Part of a small language model's weights.
Size: 9 layers, MLP 384 GELU.
Architecture: LayerNorm before each block, capped logits.
Training: 147M tokens, 4634 steps.
Each number is 200 + 40 x the weight over its row's rms, rounded and kept within 0 to 999. Layers, rows and columns count from 0. The size before them is the row's rms in percent of the matrix's.

# q: layer 4 attention query, 96x96, rms 0.0531, rows 0-36, columns 48-95
# k: layer 4 attention key, 96x96, rms 0.0527, rows 0-36, columns 48-95
# v: layer 4 attention value, 96x96, rms 0.0519, rows 0-31, columns 48-95
# o: layer 4 attention output (transposed), 96x96, rms 0.0654, rows 0-31, columns 48-95
q0,081,206,151,184,183,227,207,156,192,192,210,135,186,160,249,266,256,272,194,196,301,159,176,219,290,171,205,143,227,174,273,167,190,291,204,82,197,201,188,184,211,154,210,208,165,223,217,167,162
k0,086,198,163,301,260,224,237,209,236,245,128,189,168,199,222,177,204,210,192,214,173,291,213,219,272,260,135,234,202,294,163,173,156,243,190,146,221,265,277,239,221,164,165,201,170,229,218,222,153
q1,076,230,192,183,232,185,207,162,102,221,264,274,157,171,192,224,181,220,181,171,157,177,184,160,188,170,131,263,181,213,179,167,271,235,182,222,153,241,260,200,225,163,223,241,214,247,248,147,226
k1,083,198,289,164,290,199,215,254,111,191,166,160,209,169,176,198,231,248,175,167,149,130,204,180,189,192,185,222,154,247,163,231,155,214,222,221,180,240,190,179,152,185,187,136,213,185,248,210,223
q2,074,173,278,219,181,216,253,268,159,187,250,168,160,240,188,186,234,233,212,243,168,194,202,200,193,193,196,197,209,178,153,175,228,223,187,203,196,341,193,194,170,209,146,160,174,174,234,199,184
k2,080,212,210,254,165,236,184,169,198,187,218,203,165,190,253,285,201,217,234,243,227,104,184,195,215,147,100,207,137,147,185,189,138,157,222,223,243,239,146,231,238,239,230,184,230,190,165,120,243
q3,081,169,164,248,242,227,227,222,181,171,199,287,166,192,238,240,139,230,187,244,129,156,186,125,222,233,235,159,170,149,188,183,255,247,207,186,166,241,224,210,211,285,127,174,131,234,242,169,193
k3,086,206,156,197,202,140,279,217,125,168,202,110,206,236,208,233,187,268,214,140,227,216,200,154,202,198,249,192,123,238,175,209,174,196,222,225,229,258,239,139,218,291,233,145,74,206,231,258,171
q4,084,186,170,227,179,197,209,236,206,180,231,204,142,214,286,237,115,151,208,213,308,195,160,153,231,236,181,246,151,236,181,162,200,164,177,145,216,242,172,173,174,187,244,224,189,246,178,207,119
k4,090,265,137,227,124,187,232,229,182,193,180,186,154,130,278,241,199,237,156,128,195,188,188,155,225,223,153,243,248,198,120,125,229,201,199,227,166,195,243,196,168,146,201,199,194,252,192,245,199
q5,084,212,154,223,222,191,224,192,183,138,187,121,253,167,244,116,196,261,223,249,250,197,158,146,218,198,220,214,248,247,133,197,150,211,246,277,182,209,211,155,196,229,205,140,152,259,198,170,195
k5,090,270,253,230,219,197,196,225,182,82,235,268,192,170,167,198,194,196,168,280,128,141,241,189,159,154,121,218,179,188,240,220,178,200,227,244,173,224,167,187,198,202,156,170,212,267,198,183,274
q6,079,252,199,274,162,181,239,183,156,183,179,238,186,197,235,144,219,130,172,228,212,207,180,177,133,183,160,194,238,209,230,220,191,176,160,153,165,261,262,136,162,258,186,211,208,272,179,205,236
k6,084,188,182,267,227,264,213,209,150,164,185,197,206,190,82,194,219,233,205,283,172,174,120,183,224,219,183,151,134,255,195,173,212,217,258,284,188,233,156,196,201,242,193,178,251,254,160,190,206
q7,083,178,212,212,203,298,197,190,215,271,210,213,223,184,172,169,209,190,239,252,137,187,168,195,219,221,232,222,211,237,254,193,179,262,230,262,180,169,168,145,190,168,172,164,238,276,221,207,282
k7,087,206,242,151,228,205,218,170,197,229,228,207,218,227,131,224,253,218,219,175,175,134,228,202,147,194,191,168,201,227,315,151,225,218,243,242,231,120,192,196,232,186,227,129,222,211,224,131,150
q8,085,201,216,236,238,132,235,260,260,141,209,146,212,244,134,204,179,177,245,281,244,236,160,160,182,204,207,173,190,205,128,154,203,216,177,185,181,182,206,216,219,228,168,216,228,260,188,200,215
k8,082,196,282,141,213,152,149,182,202,250,312,221,175,201,189,201,178,175,230,257,199,197,230,158,179,242,271,204,186,193,197,111,191,231,256,229,208,179,230,204,190,139,237,234,207,274,185,264,258
q9,100,213,209,174,225,196,171,178,205,185,252,222,184,193,205,152,199,139,178,148,145,222,253,250,124,177,218,255,159,202,205,251,177,146,174,193,177,235,171,261,219,197,191,141,282,260,230,185,153
k9,103,195,235,187,204,219,162,177,214,124,243,198,128,199,204,151,220,177,189,183,238,194,133,206,157,210,251,228,207,177,251,177,178,140,198,90,200,164,148,185,199,216,206,191,239,217,154,118,226
q10,093,226,192,282,72,185,250,186,231,265,176,168,203,164,209,221,146,186,98,169,196,240,186,183,231,163,242,238,207,232,247,211,192,165,199,160,193,127,132,231,189,254,157,235,195,135,241,222,205
k10,103,231,213,285,103,208,243,209,232,204,257,199,174,215,217,277,236,133,220,244,233,198,165,147,236,153,120,174,202,202,186,156,199,166,145,191,182,196,219,245,207,255,227,180,221,230,252,152,162
q11,082,211,257,144,283,175,181,307,172,170,176,193,213,181,175,210,219,186,220,171,185,208,189,232,175,212,173,180,254,303,234,220,159,203,186,194,180,218,155,268,164,194,180,120,223,190,136,134,162
k11,087,255,198,209,176,205,187,223,189,172,212,269,195,250,246,239,261,242,162,184,112,205,164,180,169,160,182,261,237,179,183,189,191,218,211,177,194,193,139,198,250,180,156,169,211,137,231,225,251
q12,085,187,260,182,190,188,292,213,99,244,221,217,214,188,142,197,182,201,195,201,134,182,188,246,227,216,137,194,235,186,197,184,201,173,163,198,163,217,155,169,183,165,119,285,190,159,212,298,275
k12,095,263,219,152,175,203,237,192,152,223,210,205,265,178,152,271,207,200,253,197,146,162,216,226,225,176,170,171,131,215,224,177,225,267,219,275,202,167,130,227,240,220,248,187,143,150,197,218,197
q13,079,115,163,167,199,247,243,189,137,293,240,199,231,159,176,194,189,248,208,204,165,211,172,223,181,128,201,230,228,255,188,268,299,235,222,180,193,166,209,177,253,172,226,282,183,207,157,245,197
k13,079,187,219,140,171,240,151,256,185,237,244,146,231,147,203,197,153,225,265,147,259,265,234,133,221,220,205,218,193,248,232,188,210,175,208,179,191,214,117,191,256,195,205,211,156,61,140,226,241
q14,087,179,286,163,167,232,141,178,239,168,214,157,256,181,234,229,186,161,196,224,278,108,246,212,224,217,186,180,247,101,124,280,182,229,192,271,206,205,276,220,235,210,242,224,266,178,172,280,258
k14,086,207,208,149,268,111,178,208,235,133,194,188,243,256,160,200,160,155,292,137,183,278,240,203,142,189,213,171,180,128,208,244,235,240,137,240,179,208,234,176,175,254,195,247,191,303,197,222,252
q15,087,209,204,182,169,216,200,229,175,103,177,185,160,215,232,266,171,246,277,283,260,140,215,140,195,204,199,226,272,185,183,186,183,273,255,175,172,231,203,100,176,235,239,117,189,230,257,214,165
k15,088,214,179,184,211,175,264,230,157,158,213,195,196,192,128,220,130,263,293,227,212,163,219,154,180,172,159,268,219,224,184,190,215,218,200,274,180,264,223,196,231,285,199,176,249,207,248,241,182
q16,079,183,263,164,196,157,190,207,143,270,189,263,169,164,225,112,218,217,160,181,206,184,238,169,177,219,182,175,199,204,249,108,195,216,204,137,219,262,144,211,236,216,126,229,200,128,178,161,142
k16,087,193,239,206,158,201,225,177,200,261,204,220,219,166,196,190,187,207,99,128,222,215,159,206,196,232,100,247,165,201,162,202,165,174,133,201,208,207,125,212,249,319,190,204,151,94,189,179,162
q17,085,169,210,227,280,223,210,166,163,220,212,245,233,168,177,233,156,248,240,162,126,151,208,255,132,279,169,221,242,209,214,135,220,207,287,279,182,163,181,143,243,205,172,187,249,220,201,219,154
k17,095,224,176,220,236,188,231,188,184,209,223,186,190,170,182,143,171,230,171,135,197,143,197,245,136,207,238,240,251,184,211,212,199,170,182,180,181,220,177,154,218,180,162,193,173,128,180,202,167
q18,088,157,191,141,288,220,191,204,117,226,205,123,236,187,190,190,208,257,158,139,199,194,245,129,173,165,218,179,195,228,256,217,235,254,208,202,201,198,171,218,210,219,244,178,248,185,182,223,238
k18,100,206,193,204,173,202,136,262,242,215,178,225,217,157,190,206,208,214,177,205,173,205,174,165,192,214,179,223,142,190,232,248,227,220,205,119,181,115,135,235,266,276,165,184,212,117,94,180,206
q19,095,190,119,237,164,219,232,211,118,197,179,211,198,154,223,168,250,251,150,184,229,228,218,227,252,190,140,186,196,167,212,168,261,227,198,187,229,211,204,198,239,210,257,186,221,193,242,195,127
k19,094,168,233,185,297,215,214,266,152,173,125,138,229,211,200,223,236,249,202,190,202,218,263,211,230,296,218,214,166,270,149,180,243,195,224,245,203,207,227,163,128,264,186,125,170,197,207,221,199
q20,092,187,235,170,246,202,201,200,176,230,203,175,258,287,210,188,165,172,203,236,213,190,297,163,238,236,153,164,161,191,244,215,225,196,245,218,188,287,251,276,206,237,265,203,217,229,218,209,202
k20,097,199,220,202,222,206,118,283,216,166,214,224,180,151,229,180,183,168,212,153,102,187,216,88,204,214,246,273,208,118,253,218,168,208,203,173,191,262,195,174,165,247,201,173,197,221,176,160,159
q21,095,184,260,155,246,199,235,217,159,217,147,210,240,192,203,206,157,201,250,211,224,173,289,169,185,128,215,129,212,231,132,172,230,236,278,197,171,172,219,158,178,180,192,217,152,218,240,243,264
k21,093,184,246,59,213,191,182,267,197,241,177,218,243,146,183,217,161,233,234,162,183,185,218,192,186,170,206,159,134,193,203,176,222,228,234,244,211,165,117,226,170,195,207,244,209,139,199,211,150
q22,082,227,208,240,111,160,213,200,97,171,230,151,216,214,214,154,201,188,211,181,157,207,164,166,203,190,207,189,134,249,247,159,240,189,236,259,210,267,267,173,169,134,178,190,170,237,200,170,173
k22,084,225,231,214,222,199,180,185,109,190,157,146,257,257,212,158,215,206,196,154,206,159,255,182,220,180,261,156,113,215,236,170,194,160,271,263,183,237,174,204,182,190,179,213,157,246,196,169,216
q23,075,169,258,214,214,217,226,166,122,170,210,160,215,154,176,195,192,194,249,230,214,169,234,141,275,163,201,167,153,241,218,204,210,169,218,270,267,207,189,240,138,200,146,112,248,334,196,229,192
k23,081,153,243,128,227,183,197,204,137,237,182,228,239,197,189,180,261,249,177,122,159,234,317,201,229,212,131,193,167,192,232,181,181,202,255,219,223,206,157,156,181,161,214,178,268,224,164,183,188
q24,107,229,167,238,76,244,194,133,250,195,236,197,242,222,165,267,239,138,223,217,204,193,156,192,245,161,179,181,230,238,137,196,224,220,152,265,184,183,238,177,236,139,230,202,273,183,176,262,288
k24,116,177,257,174,238,231,135,126,181,189,195,199,233,223,166,186,167,120,274,213,204,209,224,204,174,165,157,114,208,182,164,232,270,256,240,251,161,180,209,207,248,119,214,218,253,258,180,213,276
q25,068,151,211,245,233,190,238,195,159,241,167,186,179,189,173,242,201,243,213,272,169,172,127,196,261,173,237,163,167,206,165,243,246,239,212,177,226,122,139,146,213,202,259,180,192,250,146,258,215
k25,070,168,243,168,155,149,180,126,192,159,160,221,195,188,199,207,213,222,266,209,167,248,230,218,181,204,197,167,204,141,189,218,221,263,209,210,213,184,145,221,244,171,157,183,214,197,189,160,193
q26,103,170,131,260,231,213,198,185,180,185,176,180,131,145,272,173,111,238,179,232,200,191,184,174,240,190,248,220,277,186,220,208,171,164,249,158,222,191,187,122,214,169,179,133,196,202,230,240,209
k26,107,161,174,238,125,212,241,237,214,205,196,207,196,206,162,236,230,239,174,204,209,253,217,201,241,147,228,215,175,255,260,166,221,143,166,168,235,167,171,166,193,273,170,213,167,173,171,220,176
q27,081,228,105,227,251,187,195,185,154,184,199,232,163,190,216,192,144,258,216,200,204,221,251,268,140,194,237,215,204,257,212,208,127,140,246,176,287,198,223,238,183,244,218,165,243,181,239,180,213
k27,081,167,218,215,177,165,189,228,169,245,219,205,145,212,230,164,127,227,208,236,237,206,179,228,122,149,244,197,175,191,258,162,135,184,202,115,171,219,225,187,198,199,202,160,189,201,268,233,238
q28,089,227,171,260,123,252,218,184,217,205,252,222,206,197,210,228,259,190,225,150,192,195,203,272,274,165,171,283,250,208,228,203,220,160,130,180,170,184,240,269,233,251,193,188,178,194,172,240,171
k28,103,191,180,218,128,226,241,184,230,140,150,207,188,227,151,210,217,131,246,223,245,174,145,189,228,181,173,240,184,153,177,177,176,218,147,224,194,226,227,147,237,124,230,158,172,244,253,168,252
q29,091,211,153,179,206,155,165,250,99,234,207,188,268,115,163,167,226,237,192,173,151,177,180,227,209,153,240,204,175,192,258,198,186,187,224,136,204,205,207,180,222,222,165,155,208,164,166,200,256
k29,091,178,154,252,182,170,197,236,169,228,162,214,135,211,235,244,172,206,180,251,192,158,185,244,249,202,168,141,178,163,261,229,230,196,219,101,202,173,159,226,250,219,146,209,198,148,241,118,144
q30,085,207,207,208,155,218,205,134,115,209,208,144,250,168,171,202,244,212,245,267,208,180,128,287,242,246,234,183,153,254,203,107,240,193,203,177,173,221,193,134,180,205,223,134,200,263,203,152,188
k30,094,251,132,221,247,199,159,120,181,210,219,195,224,217,158,153,211,217,188,204,151,157,217,142,222,254,149,241,100,225,169,128,234,250,207,290,179,230,217,189,164,202,233,202,204,198,241,150,223
q31,096,205,177,254,153,191,230,211,176,223,175,218,187,261,255,298,193,192,187,216,232,226,159,258,196,213,175,199,182,260,122,224,254,230,158,140,153,177,228,153,286,175,170,213,198,175,213,232,198
k31,104,254,320,131,219,232,193,214,226,203,219,167,206,265,174,168,208,189,264,190,213,210,236,179,107,197,195,196,184,249,110,234,238,266,161,219,230,191,237,205,252,174,253,182,254,173,187,204,276
v0,104,213,214,158,251,199,182,239,212,240,168,225,230,256,152,231,130,164,231,202,191,168,214,176,194,145,179,200,150,222,205,294,260,214,208,239,173,164,203,237,197,213,216,259,197,193,179,149,213
o0,096,240,258,274,191,214,237,178,179,144,227,173,142,185,227,150,179,155,209,137,240,224,236,221,215,158,166,248,221,197,216,152,160,185,142,166,202,232,151,263,253,160,156,193,220,186,163,221,142
v1,103,126,186,293,209,255,197,244,182,246,211,210,197,189,152,164,180,246,202,204,126,240,208,181,214,165,186,203,182,247,215,177,214,287,217,136,143,212,203,183,257,175,171,197,225,185,195,248,260
o1,096,256,199,197,178,211,193,113,267,182,179,265,216,233,251,197,232,170,166,227,231,237,247,240,222,235,185,172,223,120,161,208,270,179,137,231,235,185,242,271,184,137,253,237,219,182,264,251,172
v2,081,220,107,174,176,172,155,173,190,200,208,218,154,163,201,200,195,250,246,161,122,226,234,175,234,140,192,141,190,261,170,239,194,245,194,222,188,193,152,224,247,169,182,215,197,205,186,208,209
o2,087,151,244,144,182,259,149,148,288,210,173,169,198,219,226,174,184,200,180,207,259,236,185,220,239,224,203,205,277,158,207,167,206,126,204,219,261,271,172,143,201,180,274,194,162,151,216,235,232
v3,115,214,228,201,206,220,181,204,217,204,217,304,202,241,232,170,193,165,234,206,227,74,252,159,256,193,190,213,284,223,185,195,144,121,162,234,212,55,208,163,194,143,207,173,263,168,196,227,127
o3,123,142,183,197,184,168,222,231,204,216,168,189,227,248,204,173,157,217,134,211,275,264,206,181,182,197,221,171,170,154,205,229,220,277,208,79,160,255,289,263,195,264,144,179,209,222,180,179,141
v4,088,198,113,207,221,273,216,178,217,224,219,179,179,231,226,212,151,199,204,210,256,172,216,171,161,195,95,197,195,250,236,192,129,184,251,183,195,208,299,210,227,214,178,206,220,243,216,163,173
o4,090,207,219,275,192,185,155,168,177,174,238,241,207,210,270,187,185,193,188,221,174,202,177,198,215,241,271,196,188,173,247,157,226,195,231,288,208,172,75,183,197,204,203,217,203,184,86,214,152
v5,083,169,227,255,208,199,250,223,219,176,198,194,225,175,174,222,167,208,272,207,180,197,167,273,256,221,180,196,209,283,250,141,281,207,274,185,188,177,157,196,196,293,192,157,156,246,235,272,184
o5,092,235,146,162,151,189,137,171,194,241,200,229,244,192,236,174,230,190,198,124,183,140,221,256,161,232,274,208,211,110,176,285,189,161,205,204,226,192,137,228,281,183,177,212,205,133,218,156,199
v6,107,200,149,274,238,295,263,240,239,262,255,255,169,206,192,219,197,232,241,149,162,178,230,196,184,177,221,284,189,230,276,215,274,253,157,201,214,134,200,219,208,237,231,198,274,206,198,168,170
o6,105,199,263,201,198,72,235,186,148,197,178,232,220,170,202,199,161,118,186,257,201,172,253,196,191,162,204,183,191,128,138,264,200,182,172,274,204,177,203,301,214,172,197,265,178,210,237,195,216
v7,104,240,235,210,161,223,244,269,108,192,178,239,221,202,239,168,261,256,199,262,216,208,211,243,215,260,240,178,231,242,218,168,216,169,206,193,230,166,245,216,190,210,196,237,167,193,195,163,194
o7,110,223,186,168,240,209,195,183,256,160,218,163,271,191,113,212,203,141,175,255,195,269,182,225,196,146,225,135,218,178,161,226,208,252,205,196,207,150,225,185,276,167,170,180,237,250,163,215,321
v8,097,159,198,213,207,205,226,225,192,194,276,217,203,221,190,145,244,229,164,232,266,242,147,268,220,188,177,209,186,198,127,187,198,229,191,201,107,246,171,270,176,228,245,238,141,198,195,262,238
o8,096,261,229,185,189,216,182,228,161,166,193,167,149,188,244,208,132,208,194,192,190,142,203,87,159,178,223,165,147,162,252,165,265,195,182,187,242,203,218,188,170,119,225,195,186,193,209,123,198
v9,092,202,194,198,202,243,241,187,216,220,220,287,248,200,229,297,142,161,122,285,175,204,211,233,212,192,152,184,231,222,167,255,157,211,277,219,220,115,209,208,264,183,109,194,216,257,235,213,173
o9,098,219,144,204,143,157,183,219,158,259,162,181,176,122,166,126,192,174,240,145,210,221,160,251,169,148,248,207,175,254,190,150,252,229,147,202,145,188,197,209,231,161,225,200,158,132,188,199,102
v10,091,193,159,170,300,230,205,203,218,234,211,190,259,268,208,210,200,209,186,165,192,147,255,194,164,179,201,240,191,274,231,202,238,226,260,221,136,247,219,169,226,187,222,234,200,219,263,197,138
o10,092,202,194,227,132,187,193,215,170,231,250,178,185,170,136,178,186,137,147,236,189,198,185,191,207,225,137,227,205,181,191,220,205,191,209,192,170,212,128,182,256,261,199,171,138,217,158,206,178
v11,094,162,198,128,210,196,168,250,267,182,192,144,205,181,161,221,239,237,190,234,163,166,183,172,222,160,161,240,143,216,152,197,209,239,237,228,196,214,206,154,210,103,160,177,253,188,156,269,158
o11,099,237,243,230,127,172,215,196,204,128,169,170,217,226,209,231,194,152,251,151,189,232,274,187,262,239,173,156,203,185,163,185,174,229,143,134,200,260,171,155,138,196,236,194,113,213,238,256,168
v12,091,201,186,218,204,252,150,232,198,185,234,153,163,128,176,204,141,262,189,192,282,155,180,187,103,170,270,249,190,107,204,188,170,137,169,207,196,191,214,197,244,260,198,234,162,210,195,246,294
o12,092,222,235,152,265,178,218,164,166,174,161,257,172,119,225,162,267,183,234,193,159,196,211,180,232,196,185,192,242,213,195,271,222,205,156,205,190,213,222,198,232,190,267,158,231,273,269,177,178
v13,082,231,180,277,188,232,166,203,261,187,152,126,184,248,185,205,195,217,182,208,206,232,139,240,201,165,242,210,212,168,209,164,209,230,195,181,199,178,190,145,168,139,245,149,238,264,168,245,182
o13,092,150,190,196,149,105,265,249,204,206,235,246,208,203,212,190,200,201,184,156,167,207,218,164,179,195,202,209,120,206,233,255,177,151,179,151,186,333,217,223,156,221,213,184,104,121,247,185,116
v14,099,218,235,153,261,241,217,268,183,153,194,154,217,218,288,278,169,154,280,244,231,184,170,233,158,188,208,248,284,228,151,192,210,195,194,248,163,151,242,223,201,245,179,198,78,202,253,159,195
o14,105,228,188,267,239,133,121,145,205,262,217,176,186,169,154,158,200,218,138,171,157,224,188,171,137,184,161,177,150,205,236,203,235,222,226,130,173,163,157,179,242,217,162,178,203,194,181,134,198
v15,100,202,165,250,257,159,177,224,240,249,220,193,229,178,225,238,144,157,179,181,168,121,110,212,222,220,203,194,161,255,224,232,267,273,242,153,162,236,139,216,253,167,223,157,214,197,249,182,202
o15,099,190,172,224,86,217,232,170,155,211,211,240,229,188,214,144,296,237,147,248,192,232,236,220,260,188,191,218,175,135,201,239,285,139,153,275,241,194,192,208,223,217,239,222,156,204,160,181,139
v16,088,231,195,249,153,204,196,222,212,175,197,163,258,280,213,130,185,134,203,220,176,210,201,145,164,258,227,222,183,222,282,215,209,192,281,181,209,163,233,161,217,263,189,247,205,183,165,212,208
o16,088,247,188,223,193,249,192,130,206,193,234,235,209,120,150,159,246,256,158,244,176,211,164,239,197,220,254,229,212,226,172,243,246,205,147,228,176,258,160,168,157,216,122,161,211,235,210,165,268
v17,087,207,190,196,171,214,264,242,199,158,168,212,253,118,192,270,147,195,238,203,210,224,182,272,227,147,160,213,143,169,189,180,206,217,179,179,168,152,229,192,221,276,206,160,190,193,192,163,271
o17,091,154,168,184,194,190,192,120,262,221,204,263,200,194,231,177,156,207,240,165,162,199,175,196,189,158,231,189,216,245,283,236,206,252,166,230,262,182,172,190,230,127,230,196,277,226,198,177,162
v18,097,173,251,181,191,189,165,210,247,179,268,206,187,161,243,199,188,134,240,229,209,148,177,238,230,224,137,229,261,169,169,215,160,158,231,213,209,163,205,192,244,244,174,165,250,222,234,155,167
o18,108,113,186,220,172,186,193,182,209,255,161,160,252,240,198,188,224,178,185,139,201,252,154,150,176,251,211,184,227,266,151,197,216,265,219,188,170,181,179,243,155,185,208,176,250,213,43,185,211
v19,092,260,143,208,188,216,182,208,251,136,184,178,234,231,139,193,213,175,187,140,254,263,220,189,191,174,212,161,128,172,250,177,152,152,156,246,168,194,255,196,128,190,161,207,229,170,223,184,182
o19,098,181,184,224,162,213,279,183,198,119,182,221,164,196,193,191,165,244,283,213,177,163,183,201,154,179,187,185,221,180,170,232,281,268,191,201,159,255,217,205,147,205,157,163,120,186,295,190,205
v20,101,232,235,223,216,192,242,227,177,292,214,225,173,199,236,102,244,240,211,175,200,176,172,227,178,236,167,161,232,256,207,208,161,266,203,209,180,179,229,244,177,168,190,200,224,129,177,140,251
o20,106,162,226,184,164,209,148,202,209,157,212,145,195,207,222,251,212,174,208,251,249,197,201,134,215,215,159,157,163,141,113,192,243,183,218,196,217,186,207,185,221,168,217,258,196,236,183,226,190
v21,098,149,149,197,264,156,194,213,205,228,173,200,238,251,246,225,212,146,231,224,156,213,179,174,162,192,185,296,222,149,208,166,222,231,167,259,173,126,246,216,187,199,203,203,177,205,216,138,226
o21,102,235,263,237,218,236,206,212,260,210,262,211,128,211,210,198,210,251,155,226,265,212,161,129,192,250,166,135,153,235,182,187,199,194,151,169,177,161,169,229,172,217,158,226,200,198,189,126,141
v22,100,204,160,176,184,205,147,183,217,237,179,178,94,137,168,177,189,178,181,160,138,209,89,155,198,211,228,232,254,215,196,126,187,201,218,182,236,266,156,219,230,189,264,164,198,192,250,224,167
o22,107,192,252,181,190,184,232,247,165,203,141,212,242,239,178,225,254,303,156,115,240,161,279,192,233,161,153,205,151,203,117,223,198,237,213,190,206,185,193,205,195,182,243,169,144,100,227,225,202
v23,100,202,222,153,210,184,197,157,207,146,144,207,187,186,101,187,191,197,137,189,298,172,134,224,174,157,190,191,127,226,168,275,227,137,169,210,136,267,223,189,184,207,172,229,198,196,199,219,221
o23,108,245,244,203,189,218,235,256,157,206,235,225,195,182,201,202,217,218,254,201,179,144,248,171,203,241,201,194,169,161,270,126,169,206,194,171,241,291,207,235,171,175,225,154,166,210,217,257,194
v24,110,204,192,187,201,215,185,173,283,252,230,171,191,222,92,185,209,227,162,253,162,176,207,235,197,257,119,180,121,200,283,213,189,251,210,186,190,141,172,258,230,216,216,231,248,206,139,215,204
o24,105,232,178,233,80,148,247,169,209,174,203,209,188,215,222,198,210,176,206,158,244,248,141,175,240,149,269,248,289,142,142,207,225,205,124,208,188,237,243,199,160,206,198,227,232,156,202,272,225
v25,081,199,152,226,202,180,235,266,162,204,185,216,223,115,192,219,79,165,165,219,198,254,187,265,198,136,141,242,127,199,207,235,192,230,275,162,227,265,172,169,230,148,203,177,209,203,173,195,190
o25,090,196,207,201,196,294,234,150,171,217,186,236,213,217,212,131,261,199,221,230,164,213,196,159,260,198,223,119,195,206,228,177,218,194,114,243,253,204,224,147,220,221,218,197,186,164,202,195,116
v26,098,213,210,183,231,183,199,275,249,110,181,199,132,166,176,214,165,221,152,201,199,265,277,197,205,238,220,198,176,167,198,238,173,164,230,124,214,184,190,171,214,196,213,135,183,172,125,255,219
o26,101,187,155,149,188,179,192,165,157,210,234,179,196,234,184,142,223,164,268,159,196,207,227,218,165,154,200,225,185,169,147,178,232,283,169,258,239,250,261,228,183,147,222,141,199,214,241,207,182
v27,106,222,81,244,239,139,174,215,161,212,182,181,276,212,163,199,147,192,202,194,131,239,191,151,216,183,145,219,203,262,267,272,182,195,229,135,169,179,199,231,213,96,192,240,216,171,198,208,213
o27,108,229,253,300,201,268,210,234,237,171,214,220,221,249,194,178,203,233,173,214,249,206,223,271,197,216,213,174,158,238,158,174,203,141,213,297,225,262,164,215,202,238,202,156,176,228,170,148,144
v28,090,231,247,199,213,261,226,185,174,230,204,170,198,212,268,166,175,236,180,244,301,216,307,186,176,204,203,166,190,265,201,169,179,248,230,175,270,156,177,218,295,275,208,222,171,186,233,226,222
o28,097,196,164,183,109,196,173,117,205,290,259,202,202,188,183,213,139,167,254,218,178,219,182,221,157,184,192,194,219,259,141,181,161,210,226,187,153,165,216,134,237,116,180,233,262,152,195,183,238
v29,096,201,192,172,239,251,230,160,151,238,170,198,238,236,174,163,147,166,243,220,245,219,208,167,165,132,248,159,204,221,250,280,293,191,173,231,189,115,235,145,199,221,172,204,192,171,254,203,175
o29,102,237,117,324,204,200,184,162,222,233,190,256,162,174,267,233,164,207,176,155,188,139,223,243,174,225,137,214,171,182,222,200,195,182,291,238,146,194,209,237,201,166,159,201,229,288,184,152,192
v30,089,229,161,233,189,220,217,248,215,103,158,160,189,150,235,247,147,183,161,201,236,209,222,180,235,197,138,224,125,167,208,268,171,164,178,204,169,170,210,270,225,256,190,185,203,187,135,134,182
o30,096,153,183,110,184,188,172,159,180,188,171,220,195,171,185,165,221,207,224,131,167,276,214,186,166,231,231,170,247,202,168,152,290,201,217,281,189,283,161,123,130,190,159,224,201,262,207,232,207
v31,114,201,165,245,179,148,237,176,161,257,170,244,201,215,240,157,172,203,259,125,158,168,191,140,266,243,198,212,260,221,237,188,132,197,149,210,250,123,197,241,180,192,139,192,216,178,171,160,265
o31,118,159,284,141,238,223,143,214,296,211,207,188,221,250,218,217,219,202,175,218,212,236,235,239,144,170,251,123,210,209,176,239,196,206,188,185,195,124,226,192,215,239,213,238,260,208,187,222,225
q32,124,276,219,274,227,251,153,179,234,218,198,180,150,225,234,218,210,160,243,209,267,194,148,187,206,170,175,161,220,211,161,164,176,184,113,143,175,158,245,101,259,199,249,171,244,185,120,237,186
k32,123,267,166,203,214,147,192,151,178,138,198,239,189,247,149,186,220,154,209,211,228,257,201,241,191,191,206,195,338,239,126,194,222,273,222,216,166,145,188,151,223,224,235,138,185,273,174,216,299
q33,116,85,224,171,228,201,215,246,169,222,224,276,232,217,242,141,151,218,262,172,210,173,216,205,181,249,215,169,150,235,261,177,215,138,223,257,221,187,201,203,190,180,198,197,236,226,170,225,272
k33,114,162,128,188,211,154,216,182,182,187,115,216,190,243,249,252,276,185,201,153,220,176,145,151,156,243,228,217,202,228,282,190,210,184,218,213,257,261,158,213,247,185,113,250,211,157,192,173,204
q34,137,189,265,253,187,165,242,230,154,254,292,154,189,60,212,285,185,213,211,186,156,222,187,246,210,162,196,203,140,196,168,228,179,199,206,222,256,149,218,198,190,221,175,188,215,208,172,200,138
k34,136,206,270,175,197,211,187,240,188,267,186,221,215,178,171,297,218,235,223,201,203,211,205,182,249,196,216,216,173,195,168,165,155,218,170,196,278,148,203,186,221,162,168,209,149,236,269,249,183
q35,161,213,172,232,123,234,285,181,204,197,181,205,199,206,192,233,153,196,205,195,283,185,210,259,261,233,124,164,230,185,117,210,222,145,180,213,158,256,214,135,189,100,217,247,138,226,186,204,219
k35,147,250,159,222,230,251,211,255,125,164,213,207,215,241,180,239,162,221,275,178,190,172,218,205,166,219,205,156,195,213,165,203,256,185,219,199,275,278,225,159,179,146,234,233,207,266,178,272,217
q36,128,153,204,189,229,211,180,181,217,171,202,162,172,242,237,155,202,138,169,177,213,287,211,172,168,193,186,203,201,255,210,228,111,252,258,172,143,194,192,195,195,147,202,183,268,206,221,232,194
k36,124,199,247,166,224,216,185,240,196,171,206,183,211,212,204,207,167,222,218,212,214,165,189,185,162,231,270,220,190,220,251,228,182,232,169,132,250,183,253,198,246,206,259,160,219,229,126,191,229